python train.py --num_hidden_layers=15 --hidden_size=96 --num_attention_heads=4 --num_key_value_heads=4 --head_dim=32 --intermediate_size=256 --vocab_size=1024 --hidden_act="gelu" --norm="rmsnorm" --norm_place="pre" --norm_eps=1e-05 --positions="rope" --rope_theta=10000.0 --rope_fraction=1.0 --qk_norm=true --attn_scale=0.177 --bias="none" --tie_word_embeddings=true --parallel_block=false --extras=["paired heads", "gated attention"] --init="trunc" --init_std_qkv=0.067 --init_std_o=0.0106 --init_std_up=0.067 --init_std_down=0.0075 --optimizer="adamw" --learning_rate=0.00321 --lr_mult_up=0.612 --beta1=0.9 --beta2=0.95 --lr_head=0.00858 --warmup_steps=213 --schedule="wsd" --decay_fraction=1.0 --decay_shape="sqrt" --final_lr_fraction=0.0 --batch_tokens=8192 --max_seq_len=256 --doc_mask=true --z_loss=0.0001 --train_tokens=98350000 --max_steps=12006 --dataset="wikipedia_en"
Each number is 128 + 32 x the weight over its row's rms, rounded and kept within 0 to 255. Layers, rows and columns count from 0. Numbers have three digits each. The size before them is the row's rms in percent of the matrix's.

# layer 8 attention output, 96x128, rms 0.136, rows 0-95, columns 0-127
136:060070164081104125196119175151175129108100042174106094127101089152170089150153109085160116072028091105164151151093133156123109162174079125181123101141092099080087186129172200107134114115123159148094156129103153108093121152151142088121094140119138166115155070124098151108118111076106137124093151176160135109145133098101102151127147142121175093146137123148145157122122130085150100122139
148:131105154095079133180150174163123147145081129140069107097089088183151120138143121111155128101109121099181134185056154071112142146153106133183152104129111094054074168149162161085121108134169125152157153159117121126102116115095122151133161118094194082078111129127115143122104107156126100102072197165127078073168092110187137134156142207102131119077165104168114164127119103120173129101156
117:091117143102092100152112173102109130138126115121121131082111109155121160160138129132163162105078105121100067143136106184184131088149088129159152109192122159076129156168163167078146097060130155077120063106129121091185114107152099190133156166112093127174169177096165171152152123120172147130106088098165100114108107107148098131170176119085075102167205145090143151161153164127131139143200
094:180127163121085085149209182123081118140086148166107153095150127159092178152093093117081172153139110123174126101110132136148160154123129136114199135119116123139148147151128166098093101114154146161172184171087211132094138117101130156094140085127166114082081170114088121183098196118145117060122155140107104110130081094112122154157137196149150153087134139113111155076121116058152133085098
095:147118152145122121138146154117086166117148147117131129109120122148118167163099112136153119143166156155128104153088117108090073125135174154101203095120129144138158080146141141124125055090137182084097189153165134220112097105099202087092129167165151172095110113165124082120133092168076093121172125132084173161138138170037128114085112092169145173098109147156090091132131077158079114163108
100:036073146087149151165065129148189155097098089166113084173092051128128067090139138097179066072063080134139141103131153099149163188165111110164094109128098077122079113118145139139146125147157107103129138082157128134113108120135123080112117188133135133160098140140116141135125131088080097148141087090099138139090160113109129102107160110149089197140154145113100092126095139168086165171125
090:083097148114139141124100165107153114128137081140124124111080116119150089159189115110161100111122142117103152125143133135157109159163120156145146120191122146120094151109115154135096110121060129111100123104082123098105076121102135073082118173103129106140156089122126150098122092137047089121148149128167073175067061192108075205123115118173099206133189086106167137122096040109122171108097
119:137145130154107122141117105143115166132136173132111117111151162159115117108072127108113131112098132066156052072136149108123118117073166120085162146094162166156166143136135052107148098149141104126111102086150144143113127144130106080107109100143104154158152128099081088112101133124115092146146043068083145121096157118095161065120146093115094147092166155045064102211123161191118128211135
108:095192122133151084091147120112085106120140109110154157110157111116121093139114154132109107154133090137127069114159125114171188128106140132104104130096133121131152098149132123107104113151175120148131157109132158160110117164125098089078100108095134139103172157096067085126039121117107115094126073089082143128075127177071196068076148127156081155101182124095057070167061154124056156164107
102:191171141124085098164160130177100129097082121117108151110155197168086140130102081104103221182144141183110178131147120092102153135118147134078134116133145137197119104124106106172105114120085086125120133118157078112128136121149095154165099115128145110120148119109125160091104111185176111194092133174121104099188087155064107135158092155067169072116120094130141158154109153071184091117122
126:106080126130117144173110149146144150134122115164127076125093116150158097153098139099160117096092167114111088104109146104107095162110170165100112141105110148125126119096111138138120122166120120123074139124130107113104140191105099107088090083135091187138138070087123183066134147091065173199140099096096171130133187161050148096079121121157117159115176165108070105225128137172076116190132
113:174155123163131101084111136091087122115165174067126166125207209096075188123099088147110194195170115110105097105193100161156193109115127068082111142127198193173192093170125066104164132099144127126152138117191131127118133105127136099145117112149125143134102111136106130139125125104174120145148087110128142139083122134182166125104113120143096099126110118126137094068096128117119147107101
096:139151140109115085109133138069094093162144096144149155096091093147111120176142086149131126149155092104145152168132080145143125255181101178139098087105120146175122135112176179136126110086094165100071149095133097128105144112124094077125072082128154181147143073095104168071099104145069132170100089167165137135171152177093125155129128133126156080148132110155153173156096122120148078117139
115:127142153120085115166105136157095175126105168119058127110117153176087167115100112101152181123123146190087047069130130091095115126070200150065111160136116136182168068154076087172141154194181074133088129113134157120155102153100146103139076097106092141085149114121167125097118034170090141135131115109120143115131152117137154091144137126106099103117087158104107115100163152116142106148145
094:131156125132118097114139126088085135161169112158151157108109133141124157188167157114096143147096153115135113075087165178133104115108098104125158138180125142124182148126108101123189138144105149060057114100100085109191072147087180170125103160154074119157135127121184082139162091172068113106171101091161157183127151069131109135125152075141127051181088159109136105144161158114121086111180
091:146136133123107105131141120125132118126105159169180114105106118139169110110040120128102081106109169166159121087130124098085075107142125170135057123127125147147139086067124072163125106157115155151153070143157160156182158112123102158147110122166096142127147183167161112145124137130153137134117066085113140076142155089120091083130135101060138086180153150065109149175095166171131087200219
094:111103101115145115148093117126139132119122095120083152140108120148109080127157100100155112120115083127155116108114127061153165138135107095153066121080126093096088132135146129124150129161164115138140095100154094080126095087159157069139093137135132127135166116158100100165122109098110124122152125098081111160037073006159126111124212135162096143124128099150128093215139178094132212186095
079:130127100133131147133145131160104156123127091144116116152160147142144130130134156103133146130154142106153132119144172100098142122157128117156138110158127107123115168094124132105098112132145125134092156157146210125168132155173189170114120096138151116057163193175127186140099149115130158104130133144044176082147125151103180037103125115149162117083108088227080074179052153130103194172070
108:111095152071157110100109145136147094114066080129098157136128097094100076078168077120095100106124122129134114171133090108132108144147085158121058121117084124086073103142114180149083118125121118117161124128130172216155071108136162116072149129141141155108087186144132034192112126147129130076079148159096114074145111120160134112183107156079115121148119169117138178118172176113166124167134
084:132125130148106093139169156088103102132116149132126158120134104129131133152132126166100152150132127116105071102109065113143147173076178132080173135118134140151128107157123127114094129164130111154156091187115076088106121066120111136190089189082195093148185106138098090139118080177179111109147148130128120162004103050179101167125193131152128108153143104111117149158131113083132138189152
095:114172150134132137113088117124131161102142131112139116094109145132118131134095099123137142115127114164085149160141080133128117189132156180118116144095107114161156078139127123147085171119115127091077066068147125191155095158106135079033150088170092117150169092164196171103188118061086159137170137076131143175123163153147134164153090095128127142152073195096106124100147111167108047129173
092:120122103109182139072132115121163088106118129158168127183187110073164078085126179127079026108153146143086137171133162131102069059119125147180133114148111112049091095091104170129105114115124140119171081142096087113199112075100121159083107098125096089150166092134163143149189114128116133095131127104106142088153160129089114103107119123121161111116107163076095113132170114148113095164157
100:085156141088136131110104125129150142147164126182126116090088096128098124114146117112136085123112161124127186124137146119092053162090164166127137146062137113180134119084126113208180171146093142142130172143103135147165120138132098133061092082139116132103100122139153138107111096147122145171132152143161117115194142105099059130096121134151164161150156042181139127060034082071107116066128
092:144145126107105084109095113096094122120110144130147147106117105143134088126077104128134102121123118088159183102125174179147081160149108147171160114127089105138164179102163135129121123084106191123123048122136146203175109157134110125082153093120112106172142213172181136167162139135150116139128045109125134112167164134094108092138133084076124082162135150105108151181157179166122063154216
102:152111162086123111133182183141145116110106110118107136087118121124112139140133063105118157172167175166087148106162162128133126082112130098112138135157130110117136130148068094133104175099118104115088137175043109052095114200060167115131094096075177095142118093108153128128141209116088152126162193150120155139155142104179154127137113171132155148126079101178133125066132125081113149056091
082:072152134103137140082094121134149119120114144126109140164166112081144101085146182126111086119110128162133127139094176082114103135065187127141168139099097054095113113146105125122072141127198100131099133106168099151078127138174164067183115155153189149110093093083100118096137145074121124174094146148147127136131121142147104161162150157095083166134104168194187147044189178170113130114121
083:138130127104117204149096116180195190104102115135104055122101128148102111074139135118170124069074150176096111093127124135121076114094138172124054139099107131094114083106078118139099134134153127135079093079149117118135052150101185057100067093081109146147162083129157099161131095091096112117109125118130151153122171149098198110118128108127138083137086159119105126155152145163134067146151
081:125156111117115114120127122098096094153114123126162134119126113132124120128102118159110151110074154164112074045120187094166120055108083121147156108183146157074166170122117150139169127077090100079096129086177051155129088101128153171126117128193102114152148146176158087143151089203126118137100122064124180118088153122119133088113178112145115090068125157093083091180104158093104111179121
099:143120127116138124113142128125151109128134121154133146122126119105114119114145096137111113125130180138149160111122135112050091096131163149118162132085161149147130132100086106182079128155103125185135145199181136178071211163092140122095140080154146107071092119082108191074099138120132165141128137151074157115147186067173151084113170159118114151104062125186135103036145170173134183112084
132:084102139097132172173122124181145157109120097156126084143077097148129110103101147091171089098173119132112115167076181093112126106091158135120087180154054084082116095168103164124118126176180066099087152117110125157114145180122131204156107135154115166112114131119159154083133169106067142118145132085084158137125149177066136103068100081148153156132146133106108079135084095162080122177119
102:149107134110118142138150124141159132103090139150120102121128119137115116096089119122119095105115159144172158172116149105064129119112152138109150126092112109132099109138107099157101121125167128124184144050203113079175097085170079167137117112159099131168097199150139152170091139143185095160143154082070144121093183119158209065069117094146165200102092137082090071088108118164092146173101
078:112123145112114087153132204098127111160163109134126139111112138155117137195163092103149175152124104127082158082135117134172166111155136102093160138186109143149143137132156147126109113161107106143107173083076175131087169164201158115181113131135144174078074162076140106112135132096060146143104110124100126131118087131123121077116199124138070163084191078136134097150119143192131222120086
091:149167136101103121127089132127106140149118135128119142083096125153095115124114114115143156121140118135138125153136116092074153141136130099115092087116112129178067120140138067137141096115186131140125160173132133047084134171087192086083183158117114143100095089114092138106096140112073111144147144093137145206127141157146161153124093100169097145138080207119189100022212111190133150089114
096:155139115139093126138136134095122119162124150145149130116114126161140112147127158141111123131102140123150134088096150126108073137136140146147185094127111114123137158103132166128140105146107139114147138123068154067132095158108125099100115151098112094165122120168136140139170203118074083163084203203208069067197103199152101159154097193115185117131142083149146175076097090082158103043122
084:163149143100133102095124152083097112158149101121096167131134140126089191195176110106136186174159170175128121089131113132105132083157097110158145102134116109113147137092078139161084156136144165165126122133106096114139116145131139200129155128113171108102155124117152185097125120143145147146133109133213167150106167143146155157129065055107147052232099158102146127113131134101111052091190
097:128127097144150115098154136067112105168173129144151148135135110103124161183185146146115123130137095144143148106160147140160114082160070117209042131083118093058091118090140144136131153162172168106074110137094154160155152107079138108142127129111131166129172079128172122111167105110088183107169135102124125135052114063085092132133141119114120134132137106092095105234091172129133146191139
097:133122114144165103087155118089163065142118145143165126166191160055170097116153160169066115135087161102122110149136099203142113136141118159086101127121146202176103104138137089107169096125106195112118079046149140154157136158165086120121078093148118129170071159109144123115147096128166136163094093091082144104138161116098183059140149122128074143104123172121096104117141163170113098152151
080:140182099156093098123136112109111090152149099145159135098149139149145109154085118132116158131078108128126116119168137118148129178170174120123116043116145186182131167122162056142165069119088176151112077139117133118150101126097137164139018092103106108140162120104141188091162185114133152084068072133127078102079117101123104160139139174104068119129164142110130168114103170078167126144166
103:158114129129133116125129151141122136094103140090122139154129143111143105132143133137118146158128183127078169130111182111117130067102140106107162166221091106108146162138086128121093125094116060079107110114147161167158095070154127082100118177164099159164191168189111097190138098087138138098181120101151181192068146174143157142084105058167150143167103121107141102170134076157083120126079
090:107166117101122152115076097121137134180151127120096124105129132128092171129158140122153164125083110089170081086169127139139093107132102119160105071061185122134102181081201159111167151149129158084083134085150153109190100075137149142107157074187102153108143146170197152111128122122092164136129172181168141128191179133157135121116091113127198083164100126119115127081157105102130066093148
088:157175116159117106114108077123122114099129139123134167120107136137121073123094113119127120151184072181104139122117056143144123185160103150155072094081125092168156142138167154166168209111116150161175159164162081157094143134106129126135153113131185083081034122124115132110106055202113069133116110098088146103159133122186146073167107148088074109100128145150097120147150128166141146131159
078:099132102116144158122104087123139114118116099109145127142100087129128131114115129149150134121115068090144113105172128124193197163148102117119147098143135151149177165162157148114130130094079134139149129161095145141087195118087040178185124168106161121136160097076069146080093119117149137098121056144149113116103117136074082119159129114101102085148136111110139156251122202111154131204133
090:124079125172133141182150152146101157115106162134102101139146135149136113150105155126145124095145127082095125167082136138105130140111150127165137161147064120095118125107136167095141126180175120143158164159139116160115143155103048141166094155057137171143100081069064109052048089168186138187133131081092118136069107130043101139132124131134152143116113169128087117167150153153118119206169
101:164145103179108148149149091156110154118124157139067127133110131144106122122109125117126161099173105134102111188103100139142128096116125156117088125120106110066130094164135196113142141108149132126133117153074122083094113145096168070119164206117143091140067091121121081132163144140024058181146114087150068146108056084151070148142170142153079152130159120147168140118148138081128197085130
098:135175093144122113098167077119099087142133124116133160176161149100160093113082175135085153164143111142118114126143117175126151117134127115118127123136143174164136132179122104119135116154142160152171086152090134162050174119150025070181073165062187104112135068098063164055090166098102106166131112114118132155086092105096074148136189113129069126115163128137126125151109161133113139149148
088:141143117162143122108072106135144141135111153083103141112128148124120119109126112103120134127106146141124135112183137130128127132125116117144119120101184143135115115076120095141135149128105119117106032110146142144166096070197062097114114064126164136177179144117127107132182076163240158196145087093170164218108162100116127155129122072165089087180080190122142117154177140107115085109139
079:106132137131178106107131129096153102116144086176123177144082095106122046184153105120108080157115107160122162149136131132153130109149125163144144078163148127104127117135165160106198116063130146159139157160107079093132068200093173090040133045115077098097143070125129119108159143134095107125114145145133119095142154053167177106093151157156130131127141090165103088091110146094128136099075
141:139140102149134138125176115136100127113130110124125131160112106129125110124120132152115127143180103144127117113113143116118160138105157130106161162136110106151154150163122136116143128157162102148139158076087105062101152169105152091136081145093129136147107064092089148113135151048039067180140137119117110171074079102149120138090211124206107191100150088162163102111077080099121221113044
102:121085095156155189134190127143168090172129113136158081173124103111203106112146202167126067092120122205076105141124114115182126111130111162119063120169091138088097089133095181141085120125099112146116144157118129119170094153119121135094132069100112123123153119133153156121133141163163164106083143135117116055202108135092072125170103181077158089118143140124121171154135188118162115134163
097:136177103156148136095099081106119118143156144074124172116134152120084141159122120135122155132133099126166085128111107116110176161136124122100131137126119114147181143154128167091093123118111141146117162103123066147132109090161114151126115091172111166089203073163143088102139091123115132146215109055075168151100167117105152075078084050171129136159117181091075057136144114167053131164166
101:133088145147107155181125162158116176113126152122129094116119134156136186128105111111172130097113141100136121147158116167157115114138118107160152111123132148095155122134133151116191109098139175075101099088183122106130156149157118101104181110143120131172075125098149164122152190052141172193138089205121153123192200188055166140140095125103203137173105152135160174122188151140122062148128
114:143132130116106110158106128105080126157147105116109153100124165162108157201152124106172203154131072090158128111151145128166162132168094083163097106118140142136110160122152154122142142138104120151142134200080108067110117122093155154140158139100159069109106103132134125126169082174169118102126222153156106148088062072143073147115172132170126168107181079129141127128083066067125185095085
102:153168149101094100155120127153091157121134121130086129115101126190099117136103102086137176148160123160120109153099140110122178131110171133109163125145120117146135117165103119104088134154171106160121165072115098121106109188129075159182082133104092156088149092121085083072073109093135127148139163118120085127120079064119062123117233120160113164135201055114138123086116111052137195137131
105:145129166092107093122120150132108136104097114113085160068090090155073116123171074111146151133119099099146129099141162133162177115133107054142194102175130137149153173163146109106148113085122132177124136101072171111155140111109062142147085119067148116157134114067118167125083164117157123141089097180166103106133126082155169140147226145147090119159132113114179176118205154107176145094098
095:131184132136113109134115098130106140137145135109151118135130129147133113119067139143107166137107110133124090088166076146184183183133134093067124098125174179195180122146139128118145079111108136175139134121085154144097136219095123113096092114081162089101084081092086152063117129069101118118154157122094101182081108113090116146120161127179128198097128079170118121178088128129136174180070
105:088127168103088078163116166104089137157136120129085158075074103175107152187161105090158170130119174133126086134102126124135151150120148154097123134150126113108105090142098136091104072134122121104151152124110117054136068171137114172069127217095106115160159141144114127142141153074135073142138091143171064159115085110129086185153133139130079121172185141099174178117184142095161128085179
069:146175096151117095105119098109140134103134150110163129136156120124147109111096129195110115115122053097112175080146207089141202173122160084116099113125098096179096184149125101126100136189167046124106138163174094159097117135119198132082150202122128140120143129137146121110140083164050103131097186108101102119111089167127143159162104108125113154115115170146142162150143062172174127150133
089:159108132115098144140141154138121158128080133162093097098106102142058178121153101160133134131139127112178153083154190125159133070133055079140128103152129131083085153144128146106117097115117128135153217133196137064099111168142129109142127149147165128104065134122092077127055124142144061143095160151101123063165145092125117091147138150060167071088072111147117126133140191129157108166164
096:100134112106149103072093077095125102154132118129146170162160118101148152141147165102101090133107120202081130185120113101106101132092157189128107169156080084108134054132089128172097175141140055138171142143128159085110170154137107128129190157108172122136051156107123104127097180153108123158140202163159107151151112158131108171135089123116156156104075083152186151096084105106169102091101
085:143144141094130118107105143090143125141147110142150121113110128142135117117141137126141129141121137117147188081166098156128103105111067080145113143063155126188203143077129101218161209130105138123164155199163086072144189129078115167141154125129071090199087126138166158132189164196184137205111139133145145100165144096136123138166123133121158106117086118150127147104099153092161092123136
111:084115157078143141145038131157185167083079086126102101139082076141108064089149094121160111067080098069148150114109174116128178114159122064124125141162127143126100163157150109099158085151128125097115097091104112150140101120170166146150079119162099133147118143222169096157195120138120095120164137082105154128105135055160106097116158089122123122152130127117106087159136109173106143164163
106:150145090145150113098124123102106108160134172094155136165175138106159119121149182166093125125130145170050143140103103096136119153106140163098087170169108088115100084125113119146122175150123055103120144132096224193121144154134106133152133159148122171088104149121124071083089188085073146081165173122108129143163141210068128107126111151161131194110171147135121101166126117166083168093100
101:101091159087123147161084127169160177046106079144111110115083081146083090094127071109189117097111117111159147110121152136137174128129121086134155116144125112118114176165160116106164082107152129133173163111110177147112123107137092059087137115079214141132053127089079162132084117073124118120165085174124106160098120145139154137123176125174072144138166068173133132144099095108134143105077
103:090085154109114125123130148091130136105162081187100130148118108108116126171160101127148088125144114159158144152147098078123155101080167127111187150087163090133141152130157112146136154128162077071144103047144071124137084106168166091092162166145059162177150155153162105183167130079072103116165082099133147158069157120201189123083114090184119130140147143111101120155149081154098122130096
086:126149142118079118153125152148090149105122113112103134090093130158094138126105087104148160133164150120125091082119118161174098148138141149092159125164173205131185108131124154116123090107097145132122053121131099121123207110151140124182220090119168119155117096096156145115150169082154184134115031102167103120074139152139139152187128110072089072168147165104109173104107167078136119141182
094:141156135113094080124144143093110110139132125082138151076123151167151166170185115122142172182126098117119183136137100163183109159172085148165067117148126147118142108095161149144173152131058150160148113146090150106155098128100131119140094183088142058139127132157109118140139121161173088127119190123140057099139048126088071163196120170093107146106159142088118177128137126082187124101195
100:225116107167114125112197165087099091173117169136157151100128134122156108171149160152076144140117178148086093143135087174142048154126170197096168131120081136155172105100104147155116123087103174178150123130109129076100089170086149091069125126124075095130179094129088103149090157115064078082135134162139105113115113153110120166135128163137152186158142115167160155109124095129117126110114
070:119139147086104098138086113140118148099110122098130142073106151161098116133101070075162121176142129118191183120158136094147176171152101087149150057105192106133080109079153136128128125104131131148175142137108131089099211153124097095109156154078139113182040091068097166116148163107097105181120104151173114137109159160174141140174161118122064137174149110129156159068093127109118093138127
098:127118124121146140120128095131167111135145105150170107123122110110156078098112126107113080104085170119121090102124158113142145065143110135121104099178174173087121164143107145088136091121090121163123139095144111132101109127189238153176108207186092133112155127172096036188117123052147085104099078099122118081116141094138121112143141145083136066120098148094116131104174195109131122140176
119:107135119128134109108116105098111117142164103116109162143160135104101182153160107142125158157157084103168164149147112157156164131202102085160123057079176154151094199145188157104150087078116192172144127187096114147060122156145153111162149110108181114087152124114123077106139177107101102093137153156074144118126153075163151119127156185146156152073116112210102119144143116158116182137081
114:133099153114115155155132144125143139132132137146136120110108093142149155116120128117135110097103138157131113138142132146143152084128155141132170124118109084112110136110117148108057134123167141219154153155105151144066175101124088120196079138047202095076166064094076169078089121104161140115110160183188088102116083147129078203145164165128188109170116088122170177096167128079156112102146
085:082123171072119158121106128119160120097137109170183105148116095124140098089072139100175082147165132115071146163092112088121119126079158194112091178149101105123149092138107124188121191197156057142106138144090213145123076156154156083065118111153120127083172117183129108110155099167053087135132113136131112095110109100145106155135138132107142110146147086177149156176103124125145155167109
086:133154108146103114109127138079078148186156168117130129116131129158122162178149158114138149135142142133129161144054150081080130118093179113135236129169113114092147137178131120120129082130175108175107118134127119190132096127196145090156164078138158128073130116085109097101136067143165118109071089102125152082112155064147109075091194111114115084119163111120081103150097142158119090187162
101:149128127135141118091143117087122079146146133129165143155120090103183110140156173140098102123133108109128054145159103200166123137164141133149123123119113166120134134149139148058130103114088207126192116103123072113069122093117110086105088178116160095164135081138066117104131072090077044158148164143160096133126079136072105213147121160153165134103127123114158181172155109089168106114129
106:117156121127111098106099114085080117160143144081081190099119137130128181200183134109126177145135117126142126125153157134162084162185132127173104076125138171101081138114161154120157076105115168142203102163138139158133132074116097141136162196113166054111092141134095162148129109159186125095107198135136104118122047146119079161207120149092115143094131128142135158112132140064170152126122
108:075120129114129131093107119080130119163152126137131139142121112104163152164173166143135105096084096141119130134130130144171139106139092115158111097160142140095110158140160148113142121127125129168144190168132191129105158157164148126145145115133156136059060186151093069118065135157132135092057140199157089055168099124141122126155118182063188058114107057154151175144101191090184114124135
112:161153092158149115088167092089149082151165151126141142151149144078149099127123162152072097156160070166133147187155079178197164133174082146142112097105114124103127120176147193102119115066117154183141152104125098147084152157158126134189067070150166130079104083118106092087088131113162147186141145109099123086112115079154088108101184151125156149110148078106105120171123142135110178150124
103:139132140100084119143108151136114150126133106095128112082147142162119153136086099118164159130135099106124070156096074160161107145138117143117169113162141217094162137156165112078145094115092153163149115147083092100109162135099086163145123110074215096141146110064097190115101140099130092139113159152180066135118087183144136188156104172129179137152165088125173170140134068103159187078096
092:139129127103127098105088149128113151115150147142133142083120095142067133090124096094149111119132138122124065081068196112124182135099126088096112158203099096126143119135101082093103122199196095105113179147079170074124126156147139103090120087135159175135041112110137070110144172117071078164179174077115130139114148131121151118119094126147115164084139128080089075102111063127121111156132
092:124130113123158147106096101149173107142097116113118116140149150107147110093161132129121136105141157119124118116100152107136108096127094118144113098160099115092129134095121134095112112120119127153168088175118188148078141151170156063155169126166113103103108194226080121134142178103097097092194189049071136185103113145126138098118079106165106194067133153124070072161109064187108174145113
107:099089140100149147131097123158163148105110116133124123130110104106128145109127123109151085112128182146125183175136107090050094160109160162109140164067106089179112127094095101196094184137130116114108088147140084091123174195107136173090168113150106101127136145108178154097177138137103164139191104083111134153148178077212145128139109130136101118166065184117153115038172138140129113085143
093:156097135117106145157173164154146150123133118139126087118133107148131133099116101112146111116110186150096186107131188084085115072091141118106154163137124125144135156119067073173116169139109084009066120045161093142199119136063105164117148127185073184189129108136176089117129121170128199165128117110127148119149133086113109116144100089116110128156115171148153132133134123176153118130141
107:089086141112151148141114198153137124137103121096081127110115128116133156116192118124153143107154165156133129122138108115099089144114142143156144127096166161136109142126096118157128141110101123117075106090195122182121126098194160116153111104181098189102199152132144113114135077115133183108146143105102146127066157160159181057081152105158132162106137076094071057138034112129085173175072
103:114139111107136074087086137090118091139123093125111181112133129105123104160204132133089154129115143088150143140132198149106097140155085103167142066134146148119093156109143113127149083106115201147139120148130141166131146103152147113129102093124111119106127151121129091126121102197137137120153126098073192104106208111121188049061127120166150150107072140137048065136092153153072087198117
081:096132136128138111120153144118156117074145089151139108140164119089160062143117126134109105105095140127118109150135082093115111158108164149085114154092153160104105069108126091143121140186150109163154110070137076099111114181077077129102051070072118094154164119120082179121065169060113143134132061126120102138097124137147190117108155149182091176133166155087159102129190089172097155112076
096:138135115128111091133139120106107110128119123107130151102117140138146134179134111152121140139122123200079086119171055138176105151110138187103116143156103171121153040125118147161139132106098105174136108093130122080095132226052060159120047071075145044143155141108145136096086189169177149117118164155131111116160091151126141145129081153140176119140115161170143127132165116116123157085106
084:144158104138115099143128071160120115123114132156127129156096130134127031122074129105121115130120133170095065105103129107114165134124122109116093144119172131149071126132103122149132141189154106171120164159103092103070152188027145081135070107079162101107089067083064138112086153135096101184115141159136120110138128161158121102087170139130160141103145103099156104158162129147129203115041
093:118122185094088150147096168162165170088116120166091110093083135153076153097130070075187132141169121095157144125099186137112132100125093074128115148164088121125147149147113098115137093133135140133150215189081146062116128043160122151195098157106137198116106126167110099163093132194167102096109126136108141069128125127076080127126154135102173101104139100118106150124136114104134105178149
086:137116113108131142147093100158164159090132104146127133104093158152078118122105075093170154122135127133144079050115180110149199142110131090082151161191092091175150166156101106123076131158131094156157181172142146055084144219111121134163109160087119072104111114159112137092084153143140081114114177135127115140144092156117104172085139150175166145078131131119158116082158075136140135075081
137:161180085152164103093118113099128112160173131115129155135162167103088126154158127137106160175163098095135105110150124120159159140133109117126138121117136118153141154155151137122139159144138137163100094176072112144105157163136123079110084100108139112124172051108127156064194102120102141174178102096166115157105127036195066169160143108119061127206151162084159152079181129113126117083193
084:142116160140095109163164141138088108143103147077114120117154152122169172151095123181115166145154122158160133114132164149128162060131115096154114105115148080097127135078162172075131103126169126099128147155057167137144150155163114102180106164093171189103080072100120082108099154087121158043097041131155146124180154147051083106115155119100089110135203110147132143143100172112109130122152
092:123092143133084167161182153128128126148123154172110111144127121153143137127124159126140103109151119138130132150063123114106158148100122127105147124158115137132126144168122182117135142137118116183149157147139127094086174086183111112250093080125199140088081130126096108125096092159139103115138155112081157156085156050117123079070196107153129166079039102136111071105109157110119158179073
126:100078166082131138133119174134142135091085074160090126111097092143071145114162078120155130129119133140131083140125101093129158148092163134082158169096098109150117128182112083106123130155192101081100113087129182143182060113178159069098107161161128162166118169168130100200146100104149101124147091094076166130076175145079159103111160095147125189153143153102089123147119139160078130185119
123:128161107133118115097120131112092146155160128148129140099145153128115156174141136125119159148137143179094116149133104093124158104088170145066168128133148162158151114165128078139139103115129109165148164117165129136104117140136165079112102099137136147094127094115096089124093101096087115110150145139075177140104167181105198091030122130208176193079137120163095079142113066180054140155033
097:116120110131156113083127103102163070138148117144156146148163149077151102119137134140089067130115115098086115140120121120138113202093161150088055175127118117160138111142126062150135152167102087137117145090120151136159132201028143130127107110142088128125028057078178159091100150089069153171081097128108115064131119165154139103125148152105127134114172142092123128123177118185131147157116
088:103100141125146112152091131122153131121145094135127129120089120134136119163117088114147130117111110042169129086181173102117111113126108064148134135057176136155103226063145107161136147113155122202161138180132120157058109115098145144124120127085159058104120110080082152156132089185132071091109197168128099160129106147139109149113116181170166157099138104143157141081122108089128166075094